Weights of a small transformer language model: normalized queries and keys.
Each number is 128 + 24 x the weight over its row's rms, rounded and kept within 0 to 255. Layers, rows and columns count from 0. Numbers have three digits each. The size before them is the row's rms in percent of the matrix's.

# layer 13 MLP up, 1536x192, rms 0.178, rows 440-456, columns 0-191
100:134123116096125062140104179134100151123108104127117118165125108107107169160109173136162123143153113173117125142130115161152107101123137152121089155129125150125125113097099114149105130136164136135139147127145147116105155145143131176160094156114116100168093107138126130067131130138128142170076118127103128107104117122119126101143128137150055151124152092133128139104182122112127160175084112142171121098113140101100124154079138091156127131101114099144122181131132133132097133112103150152149167078159114157129130118143101152166131128106126151110119146161087115127132110115099128127
091:179069152119094110161165152100115110148139094101138147131106144184120166084096074106118120114133145160129108151115114098157102101125106118131155139092117152124133140117109127113102145148149130137132168121147168151149137158084152130136122109102138095162136081171135116096161115077119140113106152083142138127136064100120119138139138118108142140149110132127127124129157144102153115108109108137120130151133140131120126149092147134148119165111120133153168128130111107147180121115149178076119138153147143134128104121172054118117100101168111145127159144157112099113118131159114115116
098:139172095121153156127131150143117120134129133143143146139130125138207184097099129101121115125148120117132125117123075168126151153114134077120145169119172143139141126120139130138111105163096134137127152124125116177166089102123138106144124106093118145152148131111088149126142127171108120110135147150119138097088110116154098142126116117133092171140165156116100157157156145138117147160099105150118131092116132135141141125093110101167145090115135133138114101144125091114147135161138110156123124137116194103116133087156136112135087077088083092135124130143124105123141074150187165127
105:163141100123109084150086080118163121113138150093133132096135156121127121155165098179168124124116119119106157176147095118104119120130179142150125133123145197131108120125105156104122184123175108111122132139118086167134130126123125124139125132165077135108108143108140102134136102156151112131099108164114125175123129074088108090151158103171153134123147128166067123106136117113111123129119115127104113129103112078154127115135145133165161137114107120125151102108152170131129165164161106150142096130098120103123152125129109128116137097156150115143117102162128103129135161149142089149
099:166123112206166085112122138129105167141139088110121169140155126096098118154134084071108123101098128115129084123128113149122151098129118141107153119133104135122099114077143067104138142149104128139108118087138115081175141089145105138130116153128099132151153093152131120103121095112123115172111103147127148106115131139117158157126155115101146158140106137137141089101100115122125135127162115111106105150129084141150146101140136154112074126116144162125120157101104146128179110113123148093116085118142133118153145122121163165130120153184123140136144119119107153126069087129123117116
100:157120143106127095144140119130153084163116112108117139114113088135116097141081124114135141148151135147151148119099084150116132146073135137133135156037074113160093196146085133130161103133126124127085175156112106109138118113169129130066125105134143104100131112118116097127170158113113127133156111155116123126136122116149141151109109128166136128115137157180143102111130115102134136127138067160100118120123117111114116103120172153152175152114129131122141155120139094115106123102108112145132155133155123113132132128129072127114122123146121151150095119125169167076143157143150101121
103:093090116152159133120127081098139126065120161128121136132122126107101139133100145133093106056086113098152120099094136145120122093157143163125122129108125155120142122135152118142134121147137132139141101154130142162173149133111121135109171114099142163132111172117098120145106078157120112094101146132101106137159150124137152113124149131149094141113078143149135101137167116102082164099181078150104117112157149084111108126122173141087122122131152138110129138173131168137135093099095133087116102126121113113128120140143170139139080135111128104156120175102155147126119127123110130087
100:124071138124126122125123150177109099146094154123100113148096138126136159114112146107147177128182094130134099126121129110087168114114114116119115128122150156092138123112130139121170147151152093148134180125128170119111120102091104117102143143154142121146125161134129127110112112147116154089147092117151154082063113132121089150132137104138110123129159090146111115168158187129120153133113156116141098146109136127067089091137118145167132127110098110123116136142130108118104124134173125109168147100156194124108114123137148085154138179107113108106091145140155121121164145142119101109
105:116181118102096132113141135118124123107146128133072098167135173163125183143122140068100134097135120125140130139122152131141125154142130116123135145137129138103174111180126142118140109129118116085142114083106097132171123093130174124106090072142119107132125119106136104132101106110124147101150138080123156108149115112147146120107098132134137124106125120141156128209122121120136113122086131144130104167154142134161078103125139127148126111156146105102144086095140132135133121145073146107160127120168109145146142141113117084119125111154110092081119132080148108198150126137128094119
095:113108151162141121105123180129116101149103116115097077144159183134164112143085114077154114105142111151076122131132155118141122118109106107145133141128172149136126168112138132102141138125158106134125105142135110124139101119120137159163123114089117129102118147122116109102114137074138132141125088134169152151140094116067136183143148120135146114118129107162128138110119100138125112143113114141177104171147137129115127041108129151179134105123117145133133128116171154117123135145108148122159147078104106159147106089173120156122092128131123118145138073105078108128101109122095125110
098:084139164143097156097162110161149128133133142149133151158155198153137157115098156140098107102167103105111143127114108118124105095130128152104151109094112112096125152106120107098119157113142109119118097109109101184147111138128132131100116116134086117151113115104154127133142148125098127152134071152139139131178141113126143168161149138097099142078125160149134143125109111081138111105136091155113192135108125136145117115143155142149128077120166124151136104169163162127130086160057119146124079136149110140123104134121107119107133149143118144147106128113157162141136130081140137154
097:127114115106128145140141161088148146129117136153148132106144119102097149102094142113137137145105134163139125174108153129117136161119119116121110144130144116083154168098128128188137141160167113168125132125158120090147122113156142136126107100113134175178133154139109092183137124099115141135132099136085157144151121099069084105108115148104140104163123093128132127069121129120106130168079140150131156117114122069137135120094129140140081176137109082155174105101146138147136163129104124140099112138143123145116180145129157094108148116143135106151086121151156134150092121145099152134
101:087111155159104137117116096117116171137130097134135076165088098107150174143156113113111107151149149155123134143131086120100133104146108148148162072103151127175135147177134131104135148129151172078133127098132144104114131131082072098158135117148126145135122152168116114124140120142084112117133151144129151113137145144101147120113159118190080115137146118136143138087130103104099099118132134146167114144111170155106132099120083105120125103161107136124138126150177176137121133132129142142145101131114139149078159131110148094119142132144118061112116111138130163141091129096121130147
100:146149110143150168156152171109172137119140099147104125153146139101127158109118123123144128146159090161110099114105173161146137142138138128093110099141143166101082144119095122081141153125155151120158110152157179121138146182144102148138114073080076148111118122140093091118097108098122100128137107142096120100123106133134127156166101069127071165097134125115168158126152144130141133139117105147113115088141136098126100143115141117123144120129112111124152123121146127142102107131121128127173154180128134155102087176181114134133138138148142133107107144162164158138111138100120127123
105:129128120109153110144121139138120150128116131156127119111130089070115144100130153136090100126118148120157157137141125143118130115119117168137118145123106159130142127107135141143078079103098114127111114064150122091125101113125139128180089108173179142145146108141153096153120141145146107111086153150142116177127127141157158162128147113188125110129109160173157131110102124096179154171088113119144198155107168141112130077117153155134137159122142140169104115144153123095150091153120131142141119113156139125106127093112122108103112110110124135093088080098111129113128111155105128147
090:143140122131098154126129138069140107090141162114131111124119127172137133130149088113113153142098130150131206119138144132114128134152128139145112144151093124107132140146141104111141150102143109093089149137157140137174125162137131144203091140169139129152110033097152135109148149152127138140125153129131095152082139114161145103125123132101139126141139161063127157144102118124094096121141106136150132144139108126082176121126100104069114117139126143102102148134150092127114088099112150141121121122092143130125146107177143138163129119120149098111124099117108172103108110134121110114
093:158104141124085145116149135135115108118128129121088146092120144195134145133133104091130138143127083099162143118116142131110138118117115133127146112099118164058149175120104120157086110127118130143113108139161132130144112147153119187133136104123120152100141107154181158122138171133125138100105128156094174114192078126122176156122174125105122116157110095085172125126149131162131150081173127145111137137144116128096145099149141129171096106137169155129120134120098097115145111112132113135155142108172125131123169110080116134108147099161147132136117154137120112121122129104163143154
# layer 13 MLP down (transposed), 1536x192, rms 0.18, rows 440-456, columns 0-191
097:143125134138126155159129145168131094096086156109145137128139144156136167118164124123134188089099134135112141116133118111116108124147144105152154151154185133117131154120120131151141140109125148138133091147128172093112136148090108144041186133146136118120108128150092101145083103150114149110149127167166129089135159159168155149100155136109137155119137154157154111157125127131134106125142089168132152129138097067120130093158129166159127107144101137107153131131121125112165149137156115129072151131139093118150131138120123069187104132098158118138113107109124121128127142116148104123
090:112188102177099157119102100146143175131129115118121109127159102107159097159146140165123132122128090110073162102141145165113109167148131106126050093149119114163137123148157104136166130138130130092117131140123119108164083128139121106118137146138153159109130140132108104151136137137123155126116118166116092127110155153121115107126113141168109122133146124117136165174103138156110137183107131144187106131100079098132111105145137145135109151126133091082108138123158137124100134131117123166101102108122125133129162131078163080134123122106192112143118130111114153133130141084124152160
093:117119172132132101152134098154144113103148148129132139133120143146102151131099096153151179157106140116130116097152075152107137118131166102110131111142098143150141138140128143110126148137131167133109143095114110113150121104137123139125124108181092182140173086128162164146077171136181129160135118132111130093140116129112146084080130148153173125153151084136125108128100140124134149103107119043126133123079101127142151132145125144120182141143128153121110106180116165125100120131121140117118131166166098113121131167101154156116117132128156103117097084091141148143131143121127145165
102:082112099091126114087131124179107149115130141131138143152105136128146172155101121103105102118147138098103104110122148127144119136209199130114146134116161144117144106141130106123073137094123112108121150103125066126122132107104138120126119138143141122137115112086113165124129134128164139137121148087151117131089117151082111122124113115132106105111069111074093149106091133152135121116146129122155104139119167116160099128107136128121150173141113129139138100129171092122161120118116085130131166116121090119113145091141151154124132155106084131128146120165112146142086110127169109190
097:102142085125157171106131137127097143178145147116113170119148113150149134133144097156125084168133121132080194104134119095130146146171189125109133179114096097114128106168151134130171148158119132142070142139144113120141115162104145101122140127132152103063128123103171096117077112165165112127131104110127132131110128101115097089125130154134113134158164150095105175130150135143137087126172126124085110075150164121114110122147121103111129138105124116129132151133163107116106142132136138133122117137144135110090129148120132145133110146122174143152139140130141100174138120130176128110
101:154112114086123118147118051089127093183153091093107134130120103152151102116139124113129146147159084132091143123115100116136108122148152157137147139138113140134129120088182107113122122119192152134079124146130121111095125155145108110092131119153097116142143132162132156126171114143111129144153123154154158136130135083141141125084120119092113140136100136110099141157106152128122101123105109112137134125117109128108126133123133118155161121110126094123154105114127104183143117092142140139129127092079137072138140155108161126108104106148106131134126114124170106068170160118143154207
111:165118100149065094151125144139117124148142109138130154112139109137148106159140112122119138117093101140078161133134118111104162127094140158101102132123107150136121146149116077137118109131130176142158120147140099133087085120110095081167110195129096160117106144136098121107156110108177085124118145148104132095123117108135099094098118124125112108091121074128116122124142103141133105137138120085114128107137101103127178113103177091121104082126131136118127138148106125154089107073103141137151166101098116144118179117142112164111139112077127103166155106103122115127149114133129137128
094:078112188150127118163128111151156151091161135130142120086094113133113106156125117086125169128082174150104136140159158145158088138173102103151130133178143074137114135100143110157095137129089150137122074131124137149088105120189150097150129130132138132151132141137136138137139139126130120127104174165120107147122131114155139096126132140120123170121133132098125115106081126133146157132165132172120155087115119139115129117110114102110136116100112103156126090172139118165141174098112132153111110135079089149115107116126132131092107128146126117141142116117159103156116058110135145116
109:123122125077158091135131124130107150153127108151109095158123127140130162097123126110116117093123112159083108092149177102128153133153145143094112154154130132106135111164145163142131091114138136146139136119147097097072122127169144164097133132131132140141146119160166108107149124127161128099135131124113154138110133145140110150149079123147131156139160099129113087135133082110099167093114145105138098151102123209152106129145161165100097109145169092132126134102143167112123133126141132069130109121126075116165143134116139115159123118156125102158173125095099082135108171141141094110
097:139101144131075131138117135152124143153131121119139176082159085143127104070157165122161114135121159112169114134148099133128167137136151129129093132111116088126093162153121125142164116152096090136122106122081129123117080152129101121107175119152141095100110115133145145120151157145100102129119129141126109130164148150127126141104131141151120067123130124101137156159083136134111114158113107128136108113142091110147148142103131154159113091092160164173127161119087173087124184159110135096075143099099136116154127106136107179150132140133145149153149141077127108158132139133134129137
103:137114121108188096095133133142137126116194089123104117122120094136104130142127125112145115124103128119137096166126121125154128137130148131175117145120157111108107167122122138134158126118132150127139112147135117163102161122124164168184122099104203120137076108108148171110116100134089101143131124125143129130104146140094131153147108129145171141101133119134115151149135167150144122136130136106107120167176095184131102099138132150132144129107163167165128138130104133119106091133118117144133102089169149095118134133129129101136135110185156145123127108083154067145168141065106113105
088:100099118177083069128123066108167137157146142116100137146171112102127155111119127137147105105139128171103109140092110123120147086136117186113129144154170106127155104123107118113133116101162156097164109128160133077096146125123130132141135130146116094140096160099151128131143106148122105113096152114145145187120153146098124115142146124121109136081104140162123160133153094094111143114120103129148161177151145091069151146145108126086136146114132151152098122123122146167118161120136098127110114107106090150135114164128090090120094135093129135114153123104166132143129137093133105125
098:176111150108083168094083096088135120081110158112137126097112116120173100170107108157127111151143151168077147129149095161120156126140138133154088148131108154143120109142118138117104135150141168109132108125149102080167088098124203129125153123122112137108138130148095143092138110127115091106118101091139136133150127144124148109139104076108122088141135176139123144104134118120114119151166149104095137106102100162141103133180094100129099176113144099160128099151106099101110111120153124125100161121134120143092156143135129116132112144123148154128159152133140163136148098131151118122
098:148101165180149106092153157097157144137109151183143123152147133140141135137157106093180154123139128131110069107146131155147103154136128161111123133101088143190135161123131125127152127125117127152134141152172142153118127169139097092157141143082125115096127129111149083128147122132114125131111134089146097167146130121142117147122135099103112171064164140135145128149087113150107135117132108145159123136146174095152101095150133091154114108140126113155145173121151104092100064137110080128145128089147145150119130092156148084103102128113136114145122140107144152121136133111132137108
107:162187110136128119112135161116121147131118115147145147121142132157094076113084125118116147115143125107133151130089131148145134092103131134145136143109162094110096110101124140112115107118127130081133086176175116109129157159118133107125141137115117112118157171117095100126110139146154136108161140115072116122151113139123137113134177095102138122149130159162140095081098175161149137141134093134103156126100155127142106103119133148106155136063117135131129127139126103129157126130145130121094126126170150188169122136096145205115159146097113160147176141123089123104096117100167135115
090:122127121107153100090140154185110136157115065137140176114129131087142136139154146136158120114153134122113042115127105160153138145114121128159113115120153127156142106103118143131118108175130146133147121108108137117118107136151125094096158081129136134105139182141118111136143130111153110136092106134110115133170115171104128135089156090187103112092138126195139084119168143120143149153134073107088105100088145123150095125112131137153135123082152120146118126112074152127133151129124123120131137131149130124178119140068143104108112106139117159113092119146146098116129134129117127137
103:150124095133097101124139146101152119123132168118164114176148121115131131169115119172125115155155146137057130099106104127138110140120158142137114133109159118167139157138110156125145119131100107146145146124127153114110157135120129117139111139129127089156083186115130143133095060136077069147157118112128075184108132067101077116132127138128119146114149159150133132126134106072129108159111208139113137125128150154110084143114129131127130100102092124129160118129128133129150101152098127136116141146109133150109107145174090126128135137133102154116127117119176147108124151101095119128